python train.py --n_kv_head=4 --activation="tanh_gelu" --bias="qkv" --init="normal" --init_std_qkv=0.0442 --warmup_steps=500 --schedule="wsd"
Each number is 128 + 24 x the weight over its row's rms, rounded and kept within 0 to 255. Layers, rows and columns count from 0. Numbers have three digits each. The size before them is the row's rms in percent of the matrix's.

# q: layer 5 attention query, 128x128, rms 0.105, rows 0-31, columns 0-127
# k: layer 5 attention key, 128x128, rms 0.0952, rows 0-31, columns 0-127
# v: layer 5 attention value, 128x128, rms 0.0614, rows 0-20, columns 0-127
# o: layer 5 attention output (transposed), 128x128, rms 0.0644, rows 0-19, columns 0-127
q0 100:147100143154196106082133151113159155130119126129129126130115093177123128101118079144084129123092154101142132159105163111107128146132112100152147130117089101113127160168130124136166097103116115125093109122104118083154128136156112137157174113178140130104138113090170165134143145133117145108118146140153156164130140104120085105111164112167128113104094105133102140088118153135139134151138
k0 114:135090135126162110102113153148177149146122120134164124087105080160144102118104084174089151105081140142125139156107109158099125129159106075138124109115112122143147115178124148107118111140132115128071120151127122110131170136135124132161138109148146144101150147085131133147145153161089152121113131115123163142130121132111107103089127115172139126129079119138098153108138125143126150169187
q1 112:083119113086135137144117122128098172115117125118150098128137120158099155161134096135150150115137112116187100121126138137127134166130126101086091116120157134144185151130117101160189113146110134118130152179102167093114145101122137135104114121168136127108109141151109079148116143085155099140130137195153155132147123110113108104131126102153129123114140114109164149097073121122148145109106
k1 111:106115107119112134137141115091115122100124130091134084127142123150137141198121114169119151142116118126171103126106114119111160170131093117145127139131137131118176183151121132166199122084101161115157148161120170123140130131139145148112089117138122123067108120138102081153142147124139112118131146191139149115146135109137126107174146104150112107128157136146158148081107147113130116120121
q2 099:096138122116119133152108111135164088115123105147134112121118133151165131129163162153145137108131098090141109123092137140108165128115111169074121124169143143109166104149164111161164102109160167104131144147113120125156139143153115089155109158120153113150136120117157129145186105097123150114116148101110112122122141140144102113170183133121126113127091119102119089117132117103073147182178
k2 105:087144130123100108163123108130110094084125121163134129081116124125158163151184118141133120093121121127113095119117124155098174098148137112085111110154144142089169105137125098146119097138133144165174136157160119128133132142121120121152117167123128109147158143095138153150138110097150125120140144128121121108136146158117122177178132090130162144139084122096072132123105123134113193157155
q3 111:100127092129181133154106108123086122131082085106100139134130131134114068122129155128096134116159139173116161116125144087102147158131151135177156128114126101145098156133153153125125163122162118135103111133124155119113155114079131165131108154112168110097149133135140081163103158146149142124112155094143074161089123107149180151110128099124106153139119133121143141144134122112145174125129
k3 113:119108118149202149136102153143109114142090088103068145127138123126119115144138159127102131130139127156092163100112119072136147141169129134165129140111119101142114156100165154131158156110094133125110100124131150139159100120072163141127110130092144139109147109137157066156118134170138135139114127109163089140111156129178117141093115118119116145142103148132169105132102127103105149155122
q4 105:117131119062135134139105120133094137125142119106110124132123132139110123142125129155147136156143139190171093148100153118162131135108149095096136157095125089120143126118145141130178133157118129151110137123119159150061125172121167131122106120148154085109157129144071086123105151163146111136118109192160128155118140105118114147113130109124135096112163125134148120127079125154157107081102
k4 099:142123125107147143115119110127106123116129100116099103138149159140129121190115103135134146160117085130133118096114133106143117155135107146146151166119142122126132142156120153161187121092080148091116113098148180164133141149132160143117100128148125126114115096114077056143152143132118102128175098143156139126126153112155133076108150150131113099123145138174165098102122118132104068114118
q5 111:143121144099125136123109140122108133097112147120140118100101117127132129127162145158098145119172121157154143086151133138133069112113118155128144142162128130104147103130133141143135179105119127166108148152120082155071169125177107153119105138125132130126126119109090139143155135116133166101182143164075142147161104102161148149120146148133102129123087152117165118114172139111111126119052
k5 119:117122143111148104117120115162104114105127137149120126089101109131128117090157122147111139122163116171171148073146166124112114155150130152108109140132086111142148061109148119125119153142149122159133125143088118145092134124165084135107144132132144114126148108103063153130130150114155153092170147158116108140154134094184126171138118142158126129152136135073136135142147090106161149094111
q6 100:114106111129168135164136145123147101144113105118134109131142128119135117139142135089116153136052164130069131164146129145149121140147126153148127089094088148137133126133166107122127116099139142095173123139145099063173132141091132156102122096128116156148118113122179105138133130121109188142129100081131139130123159103170156121133132125106100167084130132120115134171106112151136149148152
k6 098:125112079134158122145157159110128129144131100138147092164113132102120101098139154106142122110087165127086129163134109153139155105127142094117147129107100135152157152117163118121117112101151158138137149119155070103157117135113113145129144115122109130157109158145177100156110123145133190124116129104104149139157122107102130154138084103104139155071098100111095120164111140119123204112137
q7 096:147074099116135131118098111112096198111103122122152110149107130153161146152143082155122160158100107141161115134123123134126110166145126136144079115089126101170123087151115132150098122140106183144149149134132151118121114090096138113160113100112108164116111096169116136092154096139128108092118159177132090141140100164161145118131104126163116148133145114147133146137165126098149131133122
k7 092:138107106129082118079130123088056132133090164159133128152127135102166145117162098152106114140064141128158127124131124113129164154150145114121086140098133111153123158120131128132131106141102136128144137141100144105131126110130113156151120144107119138122131130140108133089129102109146159139101144192141150136133120132181123132128084086108149130076155106150119149154130156133180173080131
q8 117:149136138113111124119133116139098147152121165130157142136126075109109101115140132120114154134114152122109107105120089150131142122152162078138134091185135160092129103097093124146109136218133082116097151131103111119151096116126084088135120116107150129147147143129143176106091127119145098086145146131163155131152138102067127117147098136173128144145156118148118135128107112153115104140122
k8 111:134153153114110132124142155132139089157125128088148080167124128127117130106092135147131124143124155099135143109130101144125099111121135099143156100173141164101079140112106141131127124189104108118092135132104114131177104122161097120123124108142160135127125110120132148128137119137108152126119135113160135158121122100095120125163155163137073128142150136187146146105150150128070033126123
q9 114:111108125103105130111124112135115152129147108149123154151170168148105176147120153117161123155172112155115100141100119110138154133101133139052162168117186119104109127128165140155152127169142143123123158128155175122122105132115148097118156139105125069114125125119143095149142136125133071145097115147154123112077154138105111133109098122113152112165151124117153097089109109098112129111142
k9 109:094140145120088152103118120109102135091144114122105145146182156153130173195127132125127099158151126110124128136122093108130122133098099123121165148145195122120123161151120144138152126099108141121151119127157161132116110135136130093110103158097114113110119094113143080153179143116110071136135101139128136113085163154155129095134125137081133100147134142181144089107133131135096091143138
q10 098:132125152097156118191129182105112143111163157137130141107153107108123140143104124166107132098108108178100157134124166138113150140110122102138136129114162133160154141173127142109152097118119136108103117160150120122128147129134120098151167118125107133148138142111083124148120187150133147110126082126101134115075157178150135131120117128140129087096082136149099064135131112111152163162121
k10 105:135134157118156120159117129076105120133175135133141146093130116101119120111099129152139112118132074189109165127131145133113176127148117105133134138096146129119167140160136149128134092110191113123096121169140121110125128164169144090156155105120120118102135149119104130154092150135129150113142075139140115133076128162148132150127124148135155130114106107152082097142099115099176163157090
q11 094:170150157102129137111134129109132130146163148129130123058135155128165103104126106133119109104153118143140147166124146129151107146091106132134162136103124181101131092183134111108145143089146117135123085129148070104121142139171106125071158072149112144141127130127123180134150175165125125133133139174135088105101104105095130133108104135115162130109130114131125133133105097101140150146139
k11 102:143141161126159120090124103107175118125139140152113143070093164137171109096100126131108124157152113162099093156142126126118088165094097116140174126136129151102115082190128122099146149070177120129102117148132110117099140150147126127121132102169147120114128134110123139116153136155108116143117158173139105119110107129108132131119102184116169162119097098110144125152105110141144139149127
q12 108:143096131175112107132175133110192138135136099128153114072137178150120135125114110156147104167126160104090145125129113137120138116104105125126147137099108113112135077124160112108144121088149147136131122120118112111095140138127131161154154108130112111111104147113105148118128123104107159151163062071119162109132157149165138111146147146145113074121151119134077142172166127109146144131121
k12 102:153126111113103094127151144126139134173155121144141104094086146128138122122124139118175110107123156124094160163157136117124127119075154088113133156117130123152117098102163116084115125087173108157146114128111100112101170123140136140158155114093105112134145186129116156119135128124136146155149085122096162102112123135128141148103130101126161096090096121102075156176135145135130188125130
q13 097:100115141139138109133105175135109132132148118144157110144110126120084132144137146125134133147096127121119151112142116134079140169116153145157124139152101129113121172146095140124118075166142122098118150154075111161155127156126132132152123144100166124106097098146106113130133090145148148109186070118140187131128137106132142136134155125171106134058150133143111068082114140111106137149121
k13 107:101115152120108102139103203122110138133170145124161109138113121080090152166120143070139158103112124143155153141123126147080120130146163111085105125110114139114117189140112117097098112165106125118140168157119093130148113138098118126142124132131177111121165136142120117120114097156138136109182058115150179119147142103136150131112150115149104119117119140146125108119134127102109157125127
q14 112:136103148142135136153112176126142129127186144102156116119140126153132190088130134124141134135113154143114137100132147117123093112087141144081180138102149145111111110116092141081115151124167135125131121100142107116133103173157111107138176082121138113074115116083121178123158113104103138155118096107100126117126110085120131162132144129128114095094126157132107098157157123144133182130139
k14 112:133120157130140134122088150127128139128189116146139097129107098114142145082107147124153134123123141154081125109119142147112100091083115127116149162117152137121091088096141132065102157150187117123142135129143104151130119154155118131142178107138111102115115132102101179158141139134090146165127105122106144093121126123118129175106125136135182104123106105095130124155168121109142192109135
q15 094:086096153153125156135155137102148119143108135109116118086079161107121118139125138118142119115125101136149160106138113151148125099145105115133167139091128129105145136142132130119114092093121137131153134115137072134068179129098146172105119167110142163112098162200175151111140082103145132157111129139128172070119131117111117096091156126149114148088146127135120113126135132135154128123156
k15 102:100093160144130125160141135120160126144139139137137108143058113151136120123102122110162118150154107149141142127129125109119110127148111144147137148100120148113127111144153093106103119068156135119129143136129141153081138106062162171127135161123123121135102125189181131113157092113144128091119122168124130113119116107101134056110163122173125145089145127096119129143110101154133118135180
q16 098:144155114119108125167128130141144096149153155092136093116140150121148145138138088151153136137117124110113127130108110161110120132089100108117088122138123148177173125109108135153118110092093126102151161169132170118152147103108107139140083145164134109099113090144101114189113157131110139137188078117092167127152115161113166105140139145123128134127157157141092139161143124126129105105078
k16 101:138159093103142097139157136106134122162164141118144108111139176136084131115118116116136151101112150156121098133130150126127154110079152141124087119125136168143155137095125121124126090101120137106166109167091111080156140106089094120132131100154121093121112119140116129172115130135170108150160096139121129115154121130144163142143127111153147139140161098120111170136117133150133153081036
q17 098:152131159130122143116098148142171135145119128120164115131106102123120107129107119079136144130117186145054174153090106148158155132128131130131150127168076164083098090159119140150133121148178074113136132135105089129166121118103104143116113115143119156137102120132148129109139151124100131110122099093158149110117137077119133088090114130128140134131125135163186099113135134124124123162138
k17 094:146121139140156125143157177134194131085123101147172114140086136156115139123090137118125133131144167113083166133105108155131117133134123149110151079142083171112090100136110106103101106122137094135112135150129097107153115140111097134104095149126160151129090118120120116132160127163105158125127098091156137154112130127117149096143138154112120140134106151193179124141146108120087087146123
q18 113:120118090141158098099145142143111147120119154146093116128086116085164126133115140156126110152102103133145111122165131087158101158135084116162128124110111118160131166129145126103091137074103146093123126112102142146119148176124107191121124084142115134109122124125178126161105125167121090127130181160117132124125098149092111136140141164160111132148131088104089172131138105119159139139148
k18 097:132113103113122107098136142142093130183098166159112131109115109088151107119162130153120111120110111161152106125151144113136117120142119098110102151074112113150148156126158092103114135142120140124135125137117160142118160148107102154131124109151121159134128168145187118120067147125155075140094178152072139136154134126118096139082116140150133126153126085098097159156132123144181146138123
q19 102:148111135161146078105152114156158101109153121090138112114125176084124109172114116109132150150103128119190099150177141107100120145153114105147116143108138071134172154132153110084142120117110142118167073114162150143125141133091143104117151111169103123118097091106112097138106134127088101125163107082106139144138130146138098130156142166119115120130134147117085113131146132120127141140144
k19 094:138106104124146082115153102121139131171133137105149143136131140095145119163147127120147138107105138150148067146148118117143157107138161117105126151087116102157155162087177100076150139174137122155162107122141095104106156145131107118131140101127105119144141144127133135122054131108147097143146108123102172159124159151115119133135101111129140109118136126101076119144117151133170189096143
q20 111:139153109155118117161153127130142131152120130121135134087170180079169117101130155115117149107132148134133138142175081120110128160142182147107125119119124112119076137072110108101140152129136106147136130151119100148117118126081138118080136112117125156165115137109122113085108132118074136107090146099147099133139107121090156119150086126116154158171127140076122170163122131122096136150123
k20 114:135144134165097140173134135158146133173105099084124100128168195120139113109123150109124110146152138130143122124142108128115123166106147155082164125126091114120087130066133146113143166125123100145118138127175122124132097098110135127096152116115123142161123101150121142103101150146066141101095166081143135147119118114074139123139117129087136143152140125094155129163115145115088118153121
q21 096:119083139151129123163134181134128143102158135109117112123143090112095158127103118149114136154139165104123131139128161137124122133133092117098130119083135147178144146097124145185111111111100159103133092135105113106165102137157120115121150129135141122103060121108139172123118123083133154122135095149103182122195089146176149140115141143124124154168107126139110118118164114101149135147101
k21 089:112119107116115098114131129127110113109159156136113118130147108116138144085131129144153130117095197151135117133127152154108126111126135082099098129083144120181155146100170137134108130145148123107135122152113123109122129121171088130139155083108132116103072170119139168116098152092153151129126101125096180137143073122152148169119113116135151110135127130123081117137144123124151210123121
q22 120:151127115131142133116099112156144143143144146131127124120129129116122109103125163101145149112138118146074094194112109141168160129098136118116118118129120114166147181086122158129139107172137100117108161126070105112104123138101089150149120152141118116131100135176117152122106123108159128120114081151152127133117071139117153103084088141152192142177117103134121114126085162132140119125114
k22 101:143152150129157124142094167154127138125130123105118096124126147136130113150078132084138121149128139161099117157118127121104110126134100141137116097131144147139099165142101191154133124113107109123108112115173151123124136137113126148102077136148142104120077084158127136133131139141115147103125104119164103141114110109117124069112155153124139126187130150190168140131120115143075049142116
q23 120:160145132124176149167121121128124135105164141068124137165160097114110117125095116098131150153134157149126103130108098118122143124159137131148150133131160130141166100117126112108154100124112137138112061160121158115126104126162151126129136095176104142164122129139121123068091145095108155140095122131151081139097136113093126071076101134165125113145115121172116096113134154102109123143150
k23 111:153117147155136171177160144101143109053151137061128148158132133136122092139095098123126142162136148151107129116100128128092121136131128138145157100112167174130162112144135118117142116116099131143116068126154116116138116152167173145139112128145100155136118118105107148114119127124098164138106115133136141143115142135131141069114128146123117129138095127203147117127139150125106069145160
q24 111:149112127141145145112136130158138105132051118118153122149101128139125094129128130123136152138113154161125135129098103092154113114124146123101155110149117150149154105122140124125122131129092096157123116127089135087121109130107115150128096130107124087178107125164171133099098151118120198132110131089160147091132115086140107080095104117154164140144109094162123168168118147173084109139114
k24 097:137110148144146151149167134162159125124078109132137094157109139157128116105110090105131147141134136142091147124105115133143097110163129140150145108172139148121127132109142138122120134091098139123114100116139130097117119134103146133086111140143131116132116101126133117131128129134090195122128149090144122128133108067125149081139160130125134132132082131209148166127152126144058057154123
q25 115:133115103143104131085114083109126155128120153139108135108107129159147125108134110136095140107168143135113129191135142101124126154111091146128146126085126090159151148162099121138169118115151101097085097109120155150112129143153157171127121095143132167081087120114120096138175149173114097142135142176127138160102088167109123137094153126113149140161102104110124122118112155147162136099119
k25 115:136112126129120123115085084146098184137133115135114148084117136136148099138130083140096164131156141149104129133120146093128122181144094141141139087090130130164135101180112137127135142119137090123093118128155188149119153162128148127111090120140135147078118151150122091126157160177133058125116140157142113159097107140135110111101119094133141137171129113111161143127096104139137136114127
q26 114:163103118114173086124132138149100118141134112128118124123164086105126101121155163114133143133133155163108085163142127178124124157129159091112126115095099098145099156121145183140133103165123113139115096133160082098085145173119125141140151148146121104126138117112168156145120143138145138078123083153127125194107132091137120120084148154104115136145109129143155092147115093142112116133145
k26 115:121108105119165102099141156166123105159149092126119103138165114097124104125146136130124146125100145177103095137120108154138136140123109092108148129097105138168110155115163172148140112163131118117115103118168094094095122157135088132163153122151137119168107094119149124137125159137132156083143089127147114156118146129155096088082127181122108118147115148158154075129139117132072111112142
q27 097:149125145122156146127144137109148137170122090110102163110151122155154090080113132160100119135175152124157157123085104167117118079126158093123148128170125146102085121111119150142104157108135114134077138152141128130141106110129095108146142158117151118107160130104120151151112109114109164131079149125113170165091119178095116065097097127151118134150121126126128141120170144117098117126131
k27 089:137120170128155145148115160163154135122125098133120161084129126190108098086103118141100106153153159108114164112128111141105126122143124118123134073147148131122114101127119158123119153104100134126101138150115152135148090085112142122139171143136128116152148076108131148125174112140080137132111127094139126110097139174104133060112153152145105133167143124131146121137151104138069079144120
q28 126:106152099170134151139123106091127073106119109086098115103108120167130097159125130175124137106124137097125144105102144151115142151123114158144103111100120147116126110139122100171144122085162200108142101145133145124151136125169183135113111125110145163113099148143128138144186118139126156131108144112111137096129128121178119148163143110082135133081103114120120164104127125116165149163139
k28 108:082145108146094123116111081100113113099110119174093147080111105122142129127149132145156144111108141091130109115116139145115153132122148119129106111107113141114168108150128090139135139124147160136136133143106142115142141118135200138141118135096134125135142200141134117118133121141139126106112132133128140107169127147148143179130100088115167149096122096105084131143092126128168224131149
q29 109:180077119171146128133109143130128124124155115145096148103128117139125102111148125094069178106175164133164131107109116142123127171127120132157127129131124168131132146130152132129178159105144109086121084091124107125162102105114112140117119127110204147118134107101130121167149099144127150135161104141130132163164121104161139148114111127111095145111117175106143095143149142130090143113094
k29 112:164104114148129118135099128158133105135177125145102128110116134118118112108159124120116155107131175128153130108117119115103118116144118108128108099137141110165148148121156126106139165147147141146105122108134092129161087094112099121112138124117191132124134117090116111138113146166116164169160118138137139146127122119124097154119077139118090136148134170085153080149182134138094208072132
q30 110:148089119120182138121101133134141138113108098177125103102122085135134140136144121137126160128103130163128144150108134117128157131104104123101079166126096140148132134120139145168131092114125140138121149179155095100146126073124111118148155125109179069131131089095103147134141115115092195079149127152168087139152135107182124118136112146126117113129120132089163125146140130122119122129097
k30 103:145114089111156139117110129144128122114099139192117102112129116116152150155173119146126123085105143157126132132126112136127139135121120100086092129120125119165155129119143148144133088121100112119115141172145084089139113073153086126130174125096147117137141130084111133160117103117108193105168124150125148134169111110195107136169098139093143094095123158126105111155130139144134149112122
q31 109:104081153127108122157161185129130179167142135138132144111103155113088126141069170117123102115113102143168114115127102108135147145099168113113128104138132122120091174137120132112147164122149099139092157134119145158114140120090127173108170160122085141131128153158103105121089121122100116149077137117150161109150123112114116090132113097115141105124144156120161153143073143121127148131118
k31 097:127128162146101137144146166125164170159138111124143126096143147156083116149089161108117100149138106134158157132119092092124126156138101149123133132137137100102110168121121123130151138106143146120112143133135146163114126107102172128079131128133111120117079117152103077115147129135090145132101141098161118121132117123090133053121196149146120100163138138142181101134131135119103083158144
v0 089:139162162142139110176109144102147170146140163160104142092117137148095108152150098143142110139136134132091114178096150176141105138119135097129141113074146113131095134121156113106187143153106140106113163159120112122117108091118107137115054141097179129123109127120138159094107155152115106081137170150142146128133171141099142132112090106116139152125113120152109108134140124131147136116118
o0 089:150131158144154134145143116119168105129126127091128120140091132147147130160168160132131144104079085086160120084121113139170108127137136147095130140145121143083132106099132128135133141120155124113150130142151123129129082102140113123126127123118101118145176149089128110113137128128114192116160170119138109114167109104106095163140120175111171110101068144094125177112136122132114092146180
v1 098:156105117119118152152121107148138087127144131092137113142132117115101132105120113102122145101105134167110153138128154167197114171135123116133116125080141086138189107084089155137124150131129130100139124164115101112119128067131141125132148155115146118140131107130146134094167163118185135136153087135118153145091101167088135109136109078099163094129116130126126137098154093112142099126133
o1 102:134100100110109100128119109132127132131167126100135144109106100128131142188136119167162135136105111104174113144123096124133104090133152121140135121152182087048077147145160103089138157155144083130091100105147126175114147165133119095114167129129146137147148114129137110090106118162151100096165138136127117097133155117113152124176113152123112129132148133104156142104121144158137140112129
v2 097:150137096173131111147126149122100091139150119115096172104109122153117150105176117132117132124110142102148108137161100174129111154105098091117118139119123122144174099141105135078106134139150094093138116138136115126137132106141132130123115138109110136108178127139151145150137182122159140095110126105129090170128161141188152175113141149159113139076128121168160122156109068161108140130141
o2 096:119126104127138118132150167107128157105131146143154091113108165112099112146063139103167125148137117155106126101157109131159154122100144138153146136112137128117133146140152106144111121125128113122118130217099146143127135164159135138084121125132147129115146132096113098080119098112115110107141108136118168126110117073111130118169138124149154125168113112137184128079120123086158080163164
v3 102:147134134171096115158127116139142098153133107126131113097094132169163146127178112129097138124127115134082123114132115151097131143105116144140107118104065157090132139115159142153095120102133102099141140161109125117130079116139151141151092162167130134128122103131120165147134093096085106141170097122142164079113133124166142088142156126192121118141140135165173141131140093150148150132129
o3 104:138090129119126151114120130137111146118135151212104162159150141136090103157154135100123096098115101139092125139138133058118122099133099173115181127135162100135119165097171084138101122130119130132157099140140135128106102149135138148147131115091113119138169167122135095104152102112165155111124151115139080143127134130116073103122144155157117124120117104136140127110120119145110167164143
v4 102:161111147141120141081140139118141109136123136169145130123092084127123095111128093114126133097120130145094158113169092169148086125117121129200106092150095113103097133141062135148141145142133143126124098103141098166136092113102118114116099128157105155123155160116143144141140138149109099144132095142147132144175099132119169135152090158137159135120123112132091086134115135158175127120093
o4 100:113139100115120169096158103130116070120100157101139128116129158144109169152149088144111143149158083153111093134149117164107159105122107084096095183124158114095155123105170143114139127097122145117129157146176154099133124134131130140076152152163125091156109133133177110146111177104134124108138144129131121108132155117147127120127136111131161095115119110100147134118097092138094154159132
v5 103:139092139109134156132132100111153160136137136128151130121143111117124071144117105109061144116112109147119104082079121130145102122145149163129125138140126135137138110117155182114132122138120120107165159124111099100106115121161134198168152122125090118112137138131105140144179099116174170110153097111152095110108154088147110127107151142170122079113105107105097117130130102163128136146164
o5 104:110140129118119097111152137128125165165093139136120131101162159137129148126139117172128102113180164098143116107115164154081104142134111083168149099145144144111093177147130101162116116165118149128158140165099159141121146101110119142115114134115157106122118128132172108123121113148081084111085154107080132131129153141092086134156132120138116151165094135167147129101093127127129153115087
v6 100:139094127090116137116147118117112105140137118106174143191120140133136090111131107097167069162170098098153119155125133135089103159125105103143107119103162131125142121129110140134106143125106115139130084160154113156125149066131132093129130169118157112091154117097162148091116132126193151139140167136106144126143119145137118126134110132132155155130113111123152136193132182154113119117129
o6 103:161151103127100098135117103151115115140156133092153142089124132106154134139088172107117148117165112143114143148148138116166124154098123117116128166101134146086139138069164112134161121139150142116126140092124111157087150137140150172116135138127126121116112109158099079134123141149118129137072082151105120120119169156152138152157095125106110085168119185096146128159082126120145117143158
v7 101:141181085103102147174115114133108064142122141141076080120106121138171100130131145131124176137131136110106111146132177128051105088143118129127124091153134150131141106145114096145160142137124119113165124148160110149134122132123100095095146107140129144081112125126116130144161130146116166141143137128124157152150096170126172109118171141134098146140133124158135085127123131161137140113102
o7 102:116106137133096144082107135089127172116165094137157104150115080145094138187122149117139155125117120125104175124135078107147155132095123158106113155111105117109133154164120149136082118148157159093129142152140119148107159135095160150148122141139128122118117146137192141153145112123109099134132113135155129103157107096120102114099182108120151100100095099071121130122128141138118158154141
v8 101:096114091118141148144154105155127151145140157149097159113166088115123167142098125153070107142097143148118099137107150086129156147116148152143157148115122146134114128126078122158150130141145129175076117135166109133147107144129095134127087167098089140126091115106119131168108118129075166099164113139141160165105139097127077139118110107091143146139149126102151157103113119124133115136134
o8 104:115150150115139113143139152106137070169143135112152111189138103113128103114140117109173096069123128122151166124099147152120128132149121142157121108125119176115132132163113088112116112103104086148160141082116145112149117136090106136112112132155134117161135100111107134122114094146159110145118147096142143125132147124091144139117143116115136139113138126096075196101177159108133169118173
v9 103:110128151112150122115109137110125129132125141167108075122116126090128148154160106102155117171133112142077111151110152121146125087143155145092093118114119148121112121134124085164152138150118112137175119129138116137132201147090106094063153128135138107152111112124146141132132103129134162112076163094140099110103142155164090152121116156170153183165135115125141124132122141108148159120142
o9 098:164124114133120175112115146128130104148139136125133154130106157141120117120107120128091204122127141145143107055117113134091105123113122155127108129129118144127148156132126150125143092142128185111115122159110153140173113156169152153197089143132150128145123108118144115135150083142131148129101099116145143117123121147151107107096139097121109103094073133163119136131122166120082071103150
v10 105:110141157092090121153114140149178117111111106119169096125114104168133115110154112140160104122143103146111120139084142096145136168151169148164180196106078113138114088134131102120151128127113117142120119121110116105122167126109120123096124113108173133177127097129154129086138162139136124106127124116150091172116136130133125125088109124116114103112183130128153127118159144091167151101133
o10 107:124103136145142132149126135146169122161171104124101164157103135112093113126103129142148141121115102128168098082125122115095125111129140112142102143178162106141177159058088121095140150119128126102135124117133123136145124115200104113130151121102103118117112129157077129113114113115127124131133137141137194096155101146144135116166138111129116106132130126157136164153090126150096114147065
v11 098:138107156093113115117141127161180166142150111118154112120114142126155107116143111130092112110114134137157114153089128133104122163128122139163117172139120125093125110150128123117182159102155110120121138149084141109095132133135145129171112123074152100113140071122107130097122177091111136087141114141108179117067112193103152107114124145131091118160132136098147127137142124164140127156131
o11 096:117137107138115137107156148131152150177118120161120097161137094127107153127130191122149139101134132105159144106136155075123103145126107113128120146131139082122082125058136095159086169170108109159145129081112138129093135136160105149120164138117109119120141154121115126140110130139134103132130126150127093159163122090142098138128136087115098108176134128109144163121123160161136072110135
v12 102:162127119143103130107152124083125128130138105143169127149134160106100165106116106102164107112113167148106116109163067123128145135127118166037099106125152138157134113139140078109181150137149110154150093125125111096122132060119158143134127109115094106109128141173132125131152126159112144186137146115122122122133146106139102100142113109097120132118141125148132149161140134147118090140115
o12 104:162124119077124106158100139141103125134133149142117107102127137107165101148142127111074169093149097172162142138122095167129147112144152122114073147104139145140105149107150164198093118102156134101136125149085114178108104119118106129126143102137127169130136114122150128122101150139148092111138144164119101125075107179129140160125120117138108133135158109117153127093158140133148130153100
v13 101:134085138107153118156124081159122161139131095099138108119102166102172143100134137118120107177116126108133127112091124077110072156135121112102104147127098117159156079124116162144123125129123151114140154168103088138090129119139140165130173174113170089108135108129140159146094158126138117139178155137126140127169097147126112138140158160108156167134138129111141126129122084097138130123133
o13 100:150135148122113161091111115136157157162123109130153124147112114157117125116115149145150134078128126107087140154099144145150130116168097119139150120115126099121061132139127078127149128132143092117107100103116128164148107176147143164107120136078100159117112128113140070113137163144131070182107112129131131145127140162143104128146135125148122145105099153176170132114100144148121070128145
v14 097:120187110099114151139121116101147090142107106136121161123149130152134124137135123124114116147143157129086171101116155099114122129169145145145114075102154109143062134093160130142093137126151114147146118120107144125161171149131165140123121069114098126094109130079148119100161154124115130102125169103141105105138118121146129140138178082128127087135146175118160132094139123133130151175119
o14 100:144097111121168118104137099101115126098157123132102103089148136113164114140133120093169113132082112108151135121094087141082148104108142144136096105130100172160166191119164138149143089171146108150110140129117147099105132104133113143137096110133138097122091179143121136139150122121094128150171136119164127153135143149132074097139126137107121145144140156139106139194133149127121135096121
v15 097:124130134092104119159136103152158202117161124141132141130101139154150112103108074147164121146134130153137165117136106150124166111103120148103109140140129134110131109132139125155126092142150100076083131103125145105151095072122140129154151126127129081101132136125111128140095141108124135095064129103130127073117119127145145088170123122143123130130139169096116151149152186161164137123109
o15 095:166149135163140125075146129120091124129108110125081159122148126124154138159145161079118142118157123142139106129108137126123099165129090122109145126120106135152163135084145157121119174053105171145138089096123152180125151142142133135087120132122117137145165146130144131148145139126139096123113136143117133133129127112126100081086094166138087137152122114116142121121161150139113046128131
v16 106:132156142111078135093135124132141153125086108145136130185200162147118132126139133144151099103144125077110093132115111121129138124129147122166125126112183139131102117119127173133115123127130121138120088082150131182114090102148107154117082154123115137139132133104173141190119122134128130111097140103104125137141146159169109122101173123101117084130115094141158157129139158099138095118129
o16 095:112117125153162136161128066147119123118157126107149120092119108109112119085115104107134145127146132170141168115113113117093132123109164111108114117113130154154162151095126106119136156145130146121131129116111099119106084131137139118130143105108121114130149115137077101181089122092130139132117139125096110142157154143105149173104113123133146163166137144092110119191138138095148202187159
v17 100:113133121147082122072132156124136126143142134123109112152073148138081133118176120152097152138137153155098184171191096104144123141121135127128148129083121114121109156110159153145132151136133112119128095146145103141144133092133175110175165147095101170172154112079150129088126143137118138169140120105108153140169141086133129130132123123133140155132136125123108125087127162136112126129148
o17 097:117146100125139116149134114117125104152144139153107149097121175120078138148126137114136120151105055126149101104126132145163165101106074124166109136129145139119151107166124136107185092129117115127131146158121125115074164165151109140107124149172100114150121122132114124153120147138135117149075127152138066116100126159103162074140104147137104132133131138152155119177110122111144123097106
v18 108:107159140125122134146126152109164109118103151124129089146113144100144170132122151182086141171132130136140133111064157114168125135132161140100147153099143122139158080134167150161154141124151084092128131119086136162158101132128096078146176096079096143137132127121134145120122149138124121128152129103112107160157136135122120121106154139118131149123173159150129117123124090134091120178163
o18 110:083132114170134106116098122111116141149124113122130160130114109116081080157129159145156135136085103108087158101149138133129147121141154099164090082122115097139145156184091110146130112089147158149098083155092129100102152125151109116146131139133126122134140146154135145139094097146114107135156099161142124144152135137122100154193139128140096160106090114141145102114164139142177135125129
v19 108:131122098140127142157144109112101103132117131081130165103157130109149107155148127154145118200128138151097151179128122139110066122101127128105132109141077130104170104149152103111070094130135127094087154143129137155113089149123118176110146105103147074112120103130110148157176170165152171120118125141117096127154118124132133119127185126147136138117126113134119122122116114142152108119125
o19 108:150113133137130164112159143105137197134140135172161151116133143148147082151127168091152124117096139112108119152128104137144095122108136131102154100086141097118120168139122138178118151112170153115140098159133120135147101152113092093115117119126123092102121102146155109101141117106168082130120132145097162134136120110130110134153137127096129155057091094142145144116117151130131175091160
v20 095:136156149134151137093123094165147102123117140116165156129141133115131091107144127183116123077124125129138141123167168079153088146124077096110097128138122113136126164117122130107129174109165153152166090134146112146141153078135144145135121164118125097134097103112124085154119143143113180137179114122113145120114088152167127119140130110098128136124119106090127142132140123196120129160126